config.toml
num_hidden_layers = 12
norm = "layernorm"
norm_place = "pre"
norm_eps = 1e-05
attn_scale = 0.325
init_std_up = 0.0506
beta2 = 0.99
schedule = "wsd"
decay_shape = "linear"
Each number is 128 + 32 x the weight over its row's rms, rounded and kept within 0 to 255. Layers, rows and columns count from 0. Numbers have three digits each. The size before them is the row's rms in percent of the matrix's.

# down: layer 6 MLP down (transposed), 192x96, rms 0.308, rows 78-163, columns 48-95
# gate: layer 6 MLP gate, 192x96, rms 0.312, rows 79-164, columns 48-95
# up: layer 6 MLP up, 192x96, rms 0.33, rows 79-163, columns 48-95
down78 093:148089091137152142089169120157184102099158093130085127087176103084137127112202138134159188170045113193106156086158115177117139130122100072075097
gate79 106:144185138156105088117120209149146146145153145106152156106122114138108144123118197179132108135130117119146113106090095145152125165167200125107142
up79 110:099083134119139191078136165123133132102145176108186162074107072153109149128111148187165154098119159099143109112162143124141117160147200195180126
down79 111:098140105126138236120062115142084133084132134042042134123141144102110119163175148116090098141135124137171119112114142097112089084134165113175088
gate80 098:122101112060114029144110149073178136162119123085148134182121131077107120091061080141092057142108090148136110158118133145130118108115140173119117
up80 092:119093106131128143125166113063079151144163193124160144156086131120091138115154128174084065137092100132127143114164111182130201120086174147158144
down80 089:156138133133159139137145130163148076146112092037110138096137075120120162134124110064140166122129112071129105140105133149123089112160150117106169
gate81 094:099123117144070129136169137056166154164122083148189073098136146136115075147191122089155139136100180132170140201186090158140169120162119131109127
up81 108:114140090068098170050111101185079140115146101185102084124140154151147054104091125128155138101105066159153105145102187119081188116092129191105114
down81 116:092176122071157105146196118150129091145192142071152173141130129141196062100168100146130091092151158117126167121106198165138155166143092117126100
gate82 104:154065117147183138133127116136098111160142096170140196150171063150122159122145124171131102104138130141174150066097166105101164188090164143064135
up82 101:095135102066093157105153150127099146116087118127086134129040150108114128137142147141168090135146119096099134127163101141124114139152095185090154
down82 101:138199047117087110147127120130108118149163128119127154112182165109130154089115167120166180126154110125101097121128136147166175126171123108143160
gate83 095:109090144167162082095082116067198114104148140115052145171161165140109133107111131121091083147150144159192101176153111112161116133108096123132133
up83 090:145133078107114149126094055143080114114154111158129154111047136096155168153124023090110167050160142118112117132143102112098148106105134161092084
down83 092:132123114153121082096104092078125151108136156109073145104063099177123117113101090158131125173141141130129116126180108137180124100096170145120047
gate84 093:136117151106141126173125161154108095127124114119133100089112165199085154114103148135144183146164140070208130089102075147105125179162138141079119
up84 092:105124111107126146147121144175120139209173186050139123132126149155090107169097092132171162102102105150126158112073116142113153124071167160128169
down84 091:071170158145139144137131127115126151127163103227137118068166104218104073172049123146112198185127136073149155136131129109155197151109119188159156
gate85 113:074183110175105065166160106093150113190146132189120174127168182112120086098120065145083081151136086135189122154140098164155111133110093147162124
up85 096:122148146145075174105138105181139187100170096180134184104109116101144169097105121096091068097115143142174144166165181152088043148075152141137086
down85 103:155141087134108131060154136163073160108137152130134100062175131080156103145155115172147108160102084101101157152128117187094134091142101172133116
gate86 099:099140120081157120150085128135140124124173123151121108125165115092166133118173106177193139110094154178129154091125129084143174111163161159044121
up86 104:088116101102099123100108092092153142117165175118079163122135168150038167144099124151113091117109157140128067116140111143092125126184139175111083
down86 102:183093109139145107117123149082096109092144122060063167194097069155129136153145146139119141105111181118093111085136108102183205086059143124121117
gate87 104:145103137123165162114190104157142146141164124145152132125152171168122141125045125070133152135146163158179144137119133076152174067120126098144086
up87 106:110114116133165098120095139106128075121111168115117146093211103096125150097130063128129160157146126067104135127119079141082138137104162066160175
down87 105:087082098100096092155111121101111144156122156126108059096170161137136115127136092098143121090103170145129156183107115095104157180137165099212178
gate88 104:141095182187178110128200144151126104158152125130128092126145196176110104127135081142150133160161112131045157135158114127148124203147141135154151
up88 108:120155062078170122075074130128080122091091102168125142125105148085099113146108161157102133136197134069133097127114175154128151090102136188062101
down88 105:127124157116157117143180092076146148116135177252129142130128183132105080070164160101110156144120122149105099113097083095124187128139157130114081
gate89 101:099080089158117130158107114126149056168083155173145177126125060138164087180135053080162114139080119132159187108114130140105161101129153104162099
up89 097:187085119156109176135084131063199132086064164166118157152171125172117126172158112128186102138088139171112125142192160088128160122130093143193100
down89 100:062175141140164107166154103159136105122136158118169143141152218146075081127090127176155159125113175090120183076040108100102089113081141149160126
gate90 103:057117063135105147128118098173131129143149154108214048076113110088097120148142079111124130075101126134113108107108148079110057113164133143099128
up90 101:133161173127125155162079170093110143099163060174047128071175135139123166133064112138165084124106087108187124061081118138109130102105152147134099
down90 104:116157077098148128142149160127153080131181149088102138075119130136148140075147095105114196109143117156147130144187108116085214051161064116095142
gate91 089:134088158173108131167155139070132124102171094113148101099161125097104108194118123139114102142148126104147166142165146125163075160063099081118167
up91 088:156114142173109094141106140142169132122108100096146168123101176090028139081175119122104130141118135058100165163139190113103185116116133116103105
down91 088:163161120131156136151108109155166103096124171062115142156105209080173104142168086153105139109101160157088139102105135117150123128139117147142106
gate92 096:142135086107096079214126132137094129149177070141107078143164028061214090162079077156124101156081081110145087127140149116144094148108157109139124
up92 091:100139096116138130131103153113165112084152168172104147166063143133116098141109077138052144153154144093172125129119116108166145090126087164095118
down92 099:182125095179126143169077107131111069198102060162101062128147045063176116147064103161118159108112187121133144125155160112102097119072102083150129
gate93 106:130050104197109130173203118167114123124169168122122129160161133161147107149125131164159196209156157103090083139153066143118096138129125124116125
up93 101:173134114109109204133211130139060074151130126181116118125161108169170096156097104066148129130113188154141129141164098155131129179124158069165171
down93 107:171083107098118110103070091091150116149133120073142162107191161141107169152157147139156132162106142140114155126105100156094111149047115153136131
gate94 092:164195110135139134159157100145168185128141158135121075197119116080063138148132120148100156142139126139130169131148098137158157109113096061133117
up94 109:115116108117153061107110153096183164155162144135157119137133179109099125160159218087121150165160094094067142118108141166126122103167105114144095
down94 103:120121191128108164096147155133149135162159121131130139111077104123077150065129084152045098121098043140098103117156143177082084127115185097128137
gate95 092:119151141115092166141138205131115110097058062116107087113134153142131138104183159114169094108132170179177123191094113146099070090130134131190101
up95 101:167166118085101126164146079170102077210141159133160158176096078091132129149125194151092101132154110120154127110109107073120168158099135133156120
down95 101:119071142159117125061114117143117071180107146069157090085126144163145087138045164082131202157134116117097140098114126159127130163152158095073094
gate96 102:093082101202166103146145164124157157137111128120127131136179107116139119123154119114125080076107141135148179127191159108179143136147098077131114
up96 103:164111180102120079108151145106164152120155150127074095150167096169137112149163060136146158134076152103179107098167173198120091133118161114145171
down96 106:073141084133156117108127137120141166119097096058125100135107207165119076100112176102186097145053043097138123092174150138183121136109103133175175
gate97 093:100123162122092107149126097114148145162229120126140116133167127120216141119142161132133158120159155135166082097108065083104113069136152171066141
up97 090:118150102099121094120110137141129114095115094070135092067084115143145139051091089064150144111107086151148072108102189086150147086078144134163126
down97 098:091158135126137164167112090120135159165130145191194113136135130122134106107114129140113148143169133179076168201150150115120133094182124128144124
gate98 089:148129081173183119132123131157089134134074167140140043145122101185073105127186044146140113056189143141113142121120141143097150155138100084099128
up98 104:136137149137128111161140138057139159127154133134108131047164117097114088120113056112122155070084073148153161098128099093144138167137117141205080
down98 103:081101143150108114148150071117089087084135125116088062150093177138079135160097122168115141143117089148142073155073150104141102068079080144097103
gate99 098:143195192060157154146141161069090124159106185116172119135180168117086134149124119045087116105123119108108148174169093163102092141116155132130110
up99 102:159093119159163147184160114109084146087158116129135168174175134162115151116010130130116151056134098150115094113132125109112094097106146156163168
down99 100:139074083167158199118150133140090115153134126081026123157160136137117136216063148133081217147131098132126129139148159149107097151128127182153159
gate100 102:092156157218081109152131168097099175148070107129160114124118090145122140155163138170095110092149103179082153128152091121178105157135120107112102
up100 094:121148097130183089143145144143145138186156105078155161098188145163127066148110140093115164133122179125150110148143141135153134163112066117113096
down100 087:068084120093154113145167138145147147184213144156135131145158134172058093093100169139126058111139083143114173092141141132138154127139123183118128
gate101 096:141170167158139083148120153123178097155174149151208133191141166175173161128076139119157156174125104100111129194098113156088118159162157137157131
up101 085:102147107171121155108136095110181091124075145106149172152081117129107155111106147098129120123087124140151161164129185128161117100159147140135129
down101 095:126159124095144050129141200102099117092184176128171120114066109093094134132120114122128072096158129159108137131212113153170080175191075118098148
gate102 108:163137078185132104141139090143100083119165092111124124165108122137091075093159107168090164111179144124086151141131159121177139181156130180129122
up102 107:131117153194129107176066064090097131143138142173109121211135176143192097157157088125160084128087113154107191112076119162113138092098092114137098
down102 108:132121095086125107149083085155164113132139132077085143151183146122169104124114172089141165114124142094102091119173071120058137091143148136157158
gate103 096:153166102049169110147134170111137117227127136127105180156116086154177076090110105084193135153182181159079123148177070108086141114092150108102131
up103 102:137124188127141104154152137176131115072074104111171144143162148090078080109176051127159166152119199162129165178122131195186184200108140143159125
down103 102:169150123150083140137164115114098136115155151184112159094093161125082092143083137120148132146168166052095080114116095132083143053141102151094146
gate104 090:188093079146130047071098191090087154136132159141112140077131133149202091098093074075127145115137165106132160136104137099148132062139142112137121
up104 110:136125117155147147150149120074111207145152137077154177139140114133127192121138144110152105073134142147153138156121077121172145098123109178179137
down104 100:101130103146105092149136143090120166177114078129120176164161149086082170098140136119058127083115135189152132112135118126180162158111160152170171
gate105 107:116167188147114142123161203117181144146126119154126099102123164101141164096121053133144145108140169116113151186119138116123127157208113117091093
up105 107:113100103080125173189139117171092146065201118134140116154118132120144038103119132136177101136083088108114150089086143140129160122074172116177152
down105 105:076148133146160197172106102188126123093124123175182156180061148098171079135115150130158136099132131145124106080114146164095079108181177087072175
gate106 093:166183200108113112203121159063107133124096100201129080125109127081184114155085167123167140138130145150113198125170100108043140105091133181158161
up106 101:099169129153086173153127136068147141107117116153092094098184077095120102143096157093163142099154090118079126128073077150131149106097122090115138
down106 101:108146126103095106080167108126107134078135060196144181136133131153128120080191097128166132109146166133161168104189155106126168190052120151140114
gate107 109:107128144177141072160110168089150169163088137121169147091094094169123146071126112140091081205116107135137165085109129133117176203179125156108095
up107 093:117103134120131155093120134176126094071106171110199116107067156128106177128134129198135103099099165135155131104126101170109149125159111141107096
down107 097:100119143072169139173074171103126121135050112123142098086149094201157149128143103135160141128115118114168137150176148138136072195125156155126130
gate108 099:117127118192149051118117147135196160159124102110132109158109133143149146119146093127096183111146111148144159139137149121149118120150078211062139
up108 105:124098179194101058098131088107097112190146123099096042109142101158151098130150120169107145178127091062193118087113116145162186124119121114129163
down108 100:083138122160055145107113183117114166115167089086122157145104147112110144162138133114136112129152129161105137149120075155091107113166121138158088
gate109 100:096106114102152090136135171149180130181126145067151127151130125122066109181100182108105148140148134161077140112104080153128124132123137128101098
up109 092:147180162106126132154122142110093164089162164078197124119079113148188155126176161180109113128038173103134143131111085141178104136151121111078062
down109 095:146096115113127123143166127167103126114120127077108148115181165156089194100096145078068135189137130094075181108111124115155153154124137149078132
gate110 090:158123129115158120122076144140126163160155112104116111131138095200099149141122152142107153127130095105099099086182105111019094133127188100090168
up110 099:164185101074182129171108108144162120191104163102156112093155125105117100184159128130104185183115154092136162094103156068132127095172125127098114
down110 097:170132131150071084149146123120150104163136130086088169136087177127144130172151108159143092108168113159106183139173207124123126108121128145110103
gate111 095:121134162170141084194102072165113097196140158104162092131159135200207129137152152137132143156184114117101139169128142131135169093106109116124128
up111 105:178126074154128131182140145156145112148122120121125110164110161133079166157176127164145170110124096144116091146116131157083063102168143169128170
down111 100:187171090092152143156208103185117129116104109114129094136137133120071104061083086108170080164122151127159132077188078088117099095156157118100080
gate112 094:137130106117161109122172103094105069189164134143132087157142121122149045093111096073103073074110064115141138089112091123123097095144182148109079
up112 118:143166167110126133124220162108131083168124203141163108180125075089168101107139131140150095095125154065122180140120127107158127147066175110144112
down112 109:097163138144096107117144082130157145123097177184166137143131070145119171173064169121111146135105135117158160152164114187114119180171164101144139
gate113 098:182123101135205115103164133129114132154123157098126079091141107158130118088153161186143185137142093089124016093178088147133119098157160109107084
up113 095:099176150084109109159110089153112132097111129148117147082119100107126119200139067116105089132071111149183107111075150168075163114136044130132152
down113 090:171119121098131128094118153119128114118125171155053147122128123111137154095076161081157158191136082159190176147119162174159137123107090151134128
gate114 106:172136132139135119077132094121113145181164115128181133133135061121129119172096132152126166117140112094179181126140094182137158182113134109100143
up114 096:158145134123106124156164162114100201097148124111119123097180110165102131167162140032120062166108111188080163095115139161087157172106117142141124
down114 095:098156173144129213136098150086179112112125088141133130158148163083082168125164117124162114078148163120119124132108162189135127108121109160132124
gate115 105:129165082151136119096141145138133113162161120141088092083119194151134165138114066143106110145078104151074160170169148117116147157123084092072104
up115 102:118135090120140148138161065075068152129175165125099093106127119106153149090075215150101101076119109108179129111154148103067168174086088123081132
down115 095:162152079161170134146201099139127160161083148103180133148142125111127142119096132092183132158092124103093075104128125114105098130144086133149132
gate116 105:112138126129111110056125142123108088122106105108160159064145134155119057108192095131149067147133130095102115207162106159144133137143151127156118
up116 106:116164110158137149086115103129036117161125134112085061067140107169132143119118114134101170170110138135157160101157234077113134099067156063103108
down116 106:153144086116126146131143073099122123114168176127106137129146202117160143162191108115107120090197107135175067100148140111112123124104071100087141
gate117 104:120083141115160087115107135120116084141126137106139097147134142137092092112152096162200132151150148178140151166155142138094080163147086106103163
up117 105:160091119195140190090153116120122144166103125090138161127093155141126094080138160155139116070120150113113173146119113085110138170129128132104149
down117 102:124062132180093089099081186135111109181104193141119174133145192132152108117134160177099140143096133139103102110093122109058125102109071166181119
gate118 107:096197184178107126147148103107161112190112146128111162093138059129095074143129160119166115117121187134120097090155172121096140160176160129135133
up118 098:195157130140118162092133122077132118162178181059101096083146110073157084158107092201196167109115137125141161169137120154106166133113104157068073
down118 104:121131163138135142082145058131106084161097122162172173152206133066106098179121152078070114116155125107128130117058151150117153089125125147190148
gate119 096:152093113104203092077204113181095085154129162118184163114117135143104131060085116134140077119182153128135108119139125120111083107091159161141131
up119 099:172168100084114145070172078112086117086188087185166073084128129165150072096130153126175121191162174095146100137139128132109166156127144094093129
down119 101:124069156129099117111169123163119126096081195148123162181143102074136143126078109089124154149146158158055115148133139122184071142161124112082111
gate120 105:095142118162158142176145160125073127091084087160117127127147118126106150075138123104131139099175123123066072142116179137195069085122145109130079
up120 101:081140150097092142160176142112117129055164150150102111169137150151124156141156125145120134127106135176123098121142084089098163069082144188134136
down120 093:148115115179151132177046136154123201102132060156144188139118107121140064181127120065153163107111118128124119125163162127129108142152149098167090
gate121 096:159093158103151146147144145188112102146151100135166110122144043115184074190101159139121156138127120141123154129142034076139108089088152163140101
up121 093:136130174136140124126147075088106121129159161170129163143116081115121120121200153104083104153160189089123157158085144188123081122123129138149088
down121 094:145139069192081114139116111152092113098139170185195136135129150092137124125157070169110143079158125181135087158111123193115082143127164083099102
gate122 103:129085179102130068144146118128121186169151095120162109111149099097111177080162124148179124123110146162110196144073099136155174172185137145108114
up122 100:165169136106160152128166101098137113142157114174145135099116135164162081208106158091132153114144141107183127165212096107158126135097113122095112
down122 098:132077137104109134137066106125151095114147135172075080114116157100138120185070162149131170116145136110125082155182119114111138147144094129181139
gate123 106:180108198109144145138107138149168147099114114089162157070103107130088151123092094074128112152116162126096123091106104159115128109091073132089112
up123 098:164095131068128107114067178124125156115119114132113082097122126155104135109106080108164130166156129136105128098100088125167116064058139121083103
down123 093:136149156115059208192131113144201099144124109078191128097143140154082147143073145125174165148098138121127104107144100134158171104078091138162155
gate124 092:146168099103141122083084136138167084153142182130101153108076116160116160185079138147154105117071074128061135126090111136138151139116106150102150
up124 097:160151165106060105101127151139130096177167150147051120112121115150091183124092149168112109135125142136146136196080124129170153129128130088135107
down124 090:124132097143129137134163101099145112115152173050084153209126112115124138156152098201133150097145159176136077137092093165095176066089106109127186
gate125 093:149173143078075117119176142093118152155173168183100074076169080132120105078127140071131075080116096177129150078065103114103160112124119127117111
up125 100:142170101129116171160148163103162181116123143116083080132089111049125085106083123084092105105136119077083124140153136139184094106097066183142095
down125 107:102167115118103181105112144100112108102054089096147172095123160103158132138109166091117119114105062122102063104110143097122137138153099178161144
gate126 113:116224135151132160132143184193063130230114116149189202133095093142131151145094087110133162105133154160078165204129126132125132129088097101075078
up126 105:117118142139142144158172109114135145190180076136100135094182159123082135165131086165106124106096162104072118147128140134150103145127133085105147
down126 107:142136154100139158182135055087147120081163096166104095207129145169142137113181160109092071050075124117162152164106149161102095164127133141130165
gate127 104:067175114114152058125170161072101106099207108166126181132180079139110107116096118110154150112135160182136099148141075099141174118123168164115104
up127 098:132151106146168198141159070099109075149146149164147127122133125091186122131136182154146143133155119039070125096125087154141181109139152102151183
down127 105:068149126144141082122142118159110118081106113117140113157098096120145133138125109136146141105139179068109176145168089155163117160187095124133100
gate128 090:109136102148174122102154116159221152150142121107137114143191108084093163132113189166136166129129151115093130165157142166133094176156116156137149
up128 080:153112140146138165087168208061161175088146065116099105145110095139139123171131156172166152140143134205103129155149093136125167109158180134159137
down128 087:129156142119107162143161120132133111195122131002130128147104168151134121148084084128161109182183115132146076125149213160124146091120157180112121
gate129 109:147177086138091156183061197117120133129097102131129138074114161158089132130122110105132161123106164134213146152164201145136161119121122100106105
up129 101:156132177124143130140060126145122180094075217144089110138177081128141156149131092084083151172137188112179103161153100125177037160124134093141136
down129 096:101160151114109119160073091122108142179184098108190166144132113128112128126095187157106127141145105132153109090101097166138156089112170151182105
gate130 096:090112126112137111112146181117146175117077139086102113133052110080059154117106142109073136084132160156120103106147147138147112128149136092126118
up130 098:161122166103172158124112085182088151151154105122109148147173098173151126143139142126157102092116214074172108119139151053107096123197183146159149
down130 096:155128124167123196117107181080186109108137139160132135104155177175085138074120130130165091144138127171104135150138130056137070121102133159102139
gate131 105:071115090140153132089210149118112122167136130183171143111184124155135130085127092159104130166117123152091084158111175161153078128127131139169099
up131 105:200112094111055101091127116127116150120108171167111084121078097147144172165177119162089150183134141117136093183143141163152146175167086120122109
down131 106:111111057148155116098136116106070146119188099136159200110137195132114163131142163125071113109129180114119100109112186207064131144121125100117146
gate132 099:091149129106094067117136158091091142124133122136125110090115121150116125107162104164175138096069099155112128122118126148154165106160109141133074
up132 101:069111132126194114107129099115130132120150167145146187140153109103079179133127128127106105074158143062159197071095147115118139149123093140096126
down132 110:094162140095138053137112147142115071137089094054125065158131131119138137098052141146143093140116139072126151098048120099137122103093138142092109
gate133 109:173129186167164141122126158135123145204139131157128136123150185124138106165154098133133123139159131176116161215111125149103238094087113196124117
up133 099:173103101104128106088155131083132085104100131078163156098117048126103100160072088132163176125132158112149129070095103171054161095183172184131085
down133 107:161158130119067165122142120136128115150133076197191160157110168100126095093140099136142108149171058104115121129152108149170132135125154161129087
gate134 100:100137147162099131110141151142088157139148036110141156139120146161103182132148202120166207089134167087155085094158139105136120087175137170132159
up134 094:046132129093125106086134060136088138106142103119103092095166101139146132135082134116148099083140092089143166116129096211116114070092092174141111
down134 096:145127151179158165132176126133139156126119130116126202134184102114134116108108113132108126136101187135077150092088102107105147157175105135146090
gate135 096:151146183151149166115182095156050173120170119150166123160070097184146119135119143111171107122128110091148156107139106186154106121163165108142163
up135 085:116131183128118168110147123210060146140192119059141101122108135182128147095102202128161145080100117128140137144121111148154097099116107120125129
down135 073:118112131135097103104092185102119145139115184091127175117104091115163169163123136106127124136144059110157200104142133096101130158122071152100142
gate136 104:133172140118182106114092131144189152103112089143126116167097174109151145117098127131138132166178137143172159146151163124181111140160201118121169
up136 092:123145173080129187078110143131138167133122145097197212142152150093086113114132158140146102143142176099116138194053097204142154134123130202200094
down136 091:142090153083126114170145116178125142136157137138108149130152130080165152187120128155174131146118130167135137115122124053160123083185111140155213
gate137 108:150112145119147068135141113141171174090117151069132144122159134151093112150166124162078030183099106181119084050093144104170132107150137147154105
up137 105:092156147087139099153074140073143172156115149147140109151130147088139143119133148103109162070171164186140107150129112144110107155109160143145165
down137 104:147148119097132166130128095116129126093133141255116168108135148142087154113110209163137135134150098093109104154097089109153134095129145088175175
gate138 104:068099147131141063183129103132159111136150154122103137167125118119066073192177036163136129235110115092131099151139115171152146121177152153095148
up138 097:168099160165151118113164177116126143105148091139106105091131205100075134119207164164101139135147111209160122151129119095144152127113061144126146
down138 107:081115094091108092143095091096120100137214131074181146165140170151130101105115125112085113070189141099132106127100133109177124138149105104093139
gate139 093:163150156124115123108148145106127103103093124173124080112151163157131080150142094112169063102093097154109101098107104165158145114155098141157172
up139 086:121114153084136120129145148116171150165153160132144059142101173107136092126112134162155145117196130106150103121101149111132158064095104186158159
down139 094:147100073086138134060117116063139139122114122090138084128138108091172157131138127137119101123111160112157165103084102118146157144133178130119126
gate140 082:142119057054137162153142133121174167109138161078118136095098151149122206136086123130153129154122120120140148113077172138109137152180124125110150
up140 095:133093168214167102067103120093108106110145185093125127112078106120103105103157123106145096064138139126089078149122187146134149104128114138056109
down140 093:148136163119122073103161130176122118128162159188091115128139064154130157123135113153142096134123137120171060139151124089112108062142140097031101
gate141 100:168132136112184082103107145188130062129114100085179111093162104168097110181097112142136140089146129133169128095125149151136117120160212069096185
up141 097:142138098096102129118102105135148107094080103157181126137165126067129036126166137192092114116133077097088077166198085135056119194097176112124151
down141 101:117081152145055114125105151081158131121073130181121140122113128081159148110153108094085146126121126101126146113119138173151139156183132082145149
gate142 099:161175120110108121112088127130125141129122127154111092139153149151139123115101113130074162169111153219092091135123096163139132103078164102210048
up142 085:145136114106085129157129118161130112137188150075139084082078110143108096044125120109072131124149082110129134139103142132166094086097102112077117
down142 090:138024112181108092114110095134104129067153119201114112125152144125114173117134161107096136119134131119112184131074134120129118140146132139173191
gate143 100:120120093108164118162132111161066186111148182186128101088162082098123147101135148143142134117159143185111147098169140109137141218114164107087118
up143 097:195146132143151165148174125085073125161069237147122104141088094079142100088127143182155094097097084136150130162163067126170126161118147161167064
down143 095:118166079082075107136101126208122141141164095183131102157155161114137090106137150146189139107138069119131104087077101124115127129148097141108161
gate144 106:106102165141118144098182199120141199152070202108089106073149154108109101141096151172144100145104127063164168135078128138169115123135160147158164
up144 098:119145147097139115102145077181092086072135157099145166086171111080120112103133140199158174090134116114076071115160162158116075125148195106157118
down144 103:091176145126101104144138122089166104131116111076100143145175114129109133126137179158120115154103146140186159095069117167123120149089108158136086
gate145 094:138143120179095092146100132146186124062150135108139062111074114198097123105102175143152138115136094159121108199095062140088096111206095171091112
up145 098:149115064198093101166169092117103138081106233137102179152102097119102128108150091091135166106119157117133091137142155110191144130132100123131042
down145 093:090107098117164201164134111118170083166140146143132149065109125119079215148148078110128112086120115128137150144120113139109098146121127133195172
gate146 095:150178145110101117076127093123140113142147092182173116157119082183127143163135112181182095094124128178127167151116124146105113139160131090062099
up146 101:139129216162113143143127161123145127132167149101145126152166170134157132119181173090108145178126127109076147153163183140142139082200169103137130
down146 098:136158140148179073203104126123160103122109087102149151121147173106062122133154144107060168149085153117144165135112134142125123053134147116117134
gate147 103:099118139143176056131158160179139116168117146086132109163169174140110136150136074152145166094165163155110142139201151132192131119166127038142143
up147 109:136073106124162139132132150141159139148109130138073102164057119137115159118150095148152167086214114074075132154129095104131071088088130117142105
down147 106:135084100113161141154102138156117124135131151029070118143120099127128161121125093054119107149164139154096143111199195183175136088081136140076124
gate148 099:097149113205135079157155192065176130116114143178163134050139138116118129097128077101103125098173080082152129116075148113173107158162162093129096
up148 101:194114144113200120133111125123156102110150205128089128159154169116171108166158116164122107132132151119127157050091076124109114142120166152123141
down148 101:095134124070116138112122085150165088099175164086106101139108137164143117130087096132149169149099137141124126142146155147152140122114155087120108
gate149 090:119129066054155075130139156114138126138122123123161099109077093166125104086124139086121192121106171139116097142044173147109136144129092155111132
up149 100:183114143127097127143106126151047068092091095086166178121075149169124138141163131093098161132152090127124105188125130089122138090155192085159158
down149 103:151081074125107119188147130164116110119180140202133164086121157156113158114151050107140110114145154184088120172119108104067072076190148153098170
gate150 105:107115117145129123154141168146103188108174133152171146068145136104122195134135099097105113123142051157104175107106188121115152140152152105135112
up150 103:083087131073111169124060165147148123172129099131072102096098105178103161174189163170170133131055117053111093100153161138120099057162158100132154
down150 096:150128081117186105089182165156144072101154069119142154138170076121136157123088134125166099155097172142111070133075120147128123125090119138144102
gate151 101:139168150136173162177150164090114139131146084114130117078137128177085028091223136055112130143155120137106132106166180107121137178155121129160107
up151 108:167104143188152149111074147161145139075116164160136149140126109181137181169101197112162141111117139087156191114109109153105113136152156121131166
down151 107:130091142122175150074121143183134124188022177148121127114099173100145117149112125148100070115116096143120165124087180157141134062145177186141171
gate152 109:122131128107174103149126150131105156135138176171199136131138135116136104163156116118109102167110168105171099174160176126081116082159116139111136
up152 101:157112144104086158143115165148107150170130120186109068200136134129139091138128208140141079135060159153131113135074108135145175101122090140129119
down152 102:183156159110154115065147103133147141125093165049158103123089153161120151084164114105148033083114137147168075124140146176105171103125134158117111
gate153 099:152104073136140151094150129142121124133125145095144129116099035170061083118139100132189118144156078093132124124136077127115162130136108176130127
up153 117:167132102097160109160126140163088134116120090113085081131090185083167100163173099107123146120132137125119126099150164134179129112167121071126148
down153 114:129173061152155130166123154147129141179119137117133152095149167128161130092135094120126131094165108106088110117192139162138077132201122111131179
gate154 096:094133199164112111156124143105160165153111079060134065158097115156093124138150093109107142110151092143160149131147099176126105070149134185115147
up154 093:125166128153128104100151213095148154103140150151186140129121184125117135127181182103135129089094147154207108193141121132196136108152116151131087
down154 092:143128155173166086151109088127156090107123110162089113101135099123146125079093122163088128079147080100158134138161158157135116094096124082144054
gate155 107:132129092129129119172147159125164195144103135109122097133100140179121075200134098084186111105124138162218196185158178080088157116094132183159108
up155 107:159162165116092079081137123182117199157119070110118103108067138181098081107138141121148128118133052122155141117136075124128129132080121170090141
down155 104:166092166073123193044129164157157087111079128169074147125130116113137074120136184129134137117105127149105134165150119149145107091108106133122149
gate156 104:170166132169156101075112100146166138065168076166094159135107148155166156143120128144159132079188094071112161147182060127093162112190153105128126
up156 100:109137171127107113092156138122131166097167151113132190163163127123139124129167069108188092162099102117171148142176139175172094162175183137162099
down156 106:066136135140110098144205195197072171103106171127171154164083163097121088045159115162126061120126094130119124072091096147128121138125095100121171
gate157 098:136140158189096135077088139147173182119077140111167176135091152154095099110151156154158135115105130110133140155194053176144096082186109159142176
up157 090:123147142109117127100162217109140184118105095128148138160123206141122136174153123087172158121132092181092041175144146127089174137167151105145151
down157 094:085141075127130127163133184130118151147096086107091097162111081084112159141041148117130135163126156102132136169214140121113093111145131107121130
gate158 101:124150114150127144202129163178174119092150107159154098131183111160106159144151146122128150127154139170133100071118127081106163111201114152136170
up158 091:120111138068163138156117174137127210127145153160133116093111133095105113163114129166118132079125030147110117143143156165148095119132184144165163
down158 096:143173142120147150117148044138096152137076084078163102124115122063176137131143074142095092118131113120162113132084123068066165138071107047149154
gate159 102:121150159107160149129108120126080138117114169088117160067122102140099135125158095144185124186125140048101173172134143164130165119157184120162117
up159 092:133119108080129112158144119122126088082134145093129122109151078125088098068081128082199117128133169092131135107179177163101162103126136123177153
down159 091:133160172102104117084128140115167110143130122064150134141120179115167155152090142143095137058110089166107150147171104157117057201171111181087079
gate160 088:095156044145136079117128101194117103102138064130124129091121130099105139086126150108131095143173130124120075063162116146116103138145168161115201
up160 094:147122117041086119113147199114128161109089113192134165086115128113114100132141088145151138103128119146164077085097116080113162115117092093099097
down160 097:133068087103075121127104157184116123116188129016124157163141135106133071131184134128101111077113121153095113092146200167082139102070122115057150
gate161 104:115124115136166125122136151061063139135095158164144111083096129104134121147141089092141129147140180098131088185066089153117075159169126117121085
up161 106:102119151194132111117206124142082146098118103076120137134108156169117111199160090146103164120141159155211147168143176124136157151149124102112163
down161 106:108100149115115127110158148119075132116098234133139098120178147121129149108157052153072164128123151097137139121091189114085164126130126156188191
gate162 103:175138108118122157158087163184139132085081175200114146125115133155158083121141184177059171115174173066110148158092109128146141083198154089159123
up162 105:096175068102102142129133150127096091157139069146114075143162131137098103077138091123155143153111113138109105135102084089063201148078122092095149
down162 099:104133132061131144114140084137079125141163102112146166122105224196138139146134159125253166139076136117133112097135145141070107089102119114131119
gate163 094:127176068105156131165150138160145193155124123136146105125144159066192151180147133110114125096163186146063141125171089138116144102079049104081131
up163 106:149148160149123150114121134159119121120104120077161156111160120146126171146089122122118153082104135092145116089137113154150159144131134094191143
down163 103:113138131116107144081116146159083106100111194129089141136161148119200112138157128141138130127141159081074138157091088135168135106088126095173147
gate164 109:141155097124140079113079128132108122195137183162142129110101125180133115134103086101102115128084164084155118110155182063110104131126120069116139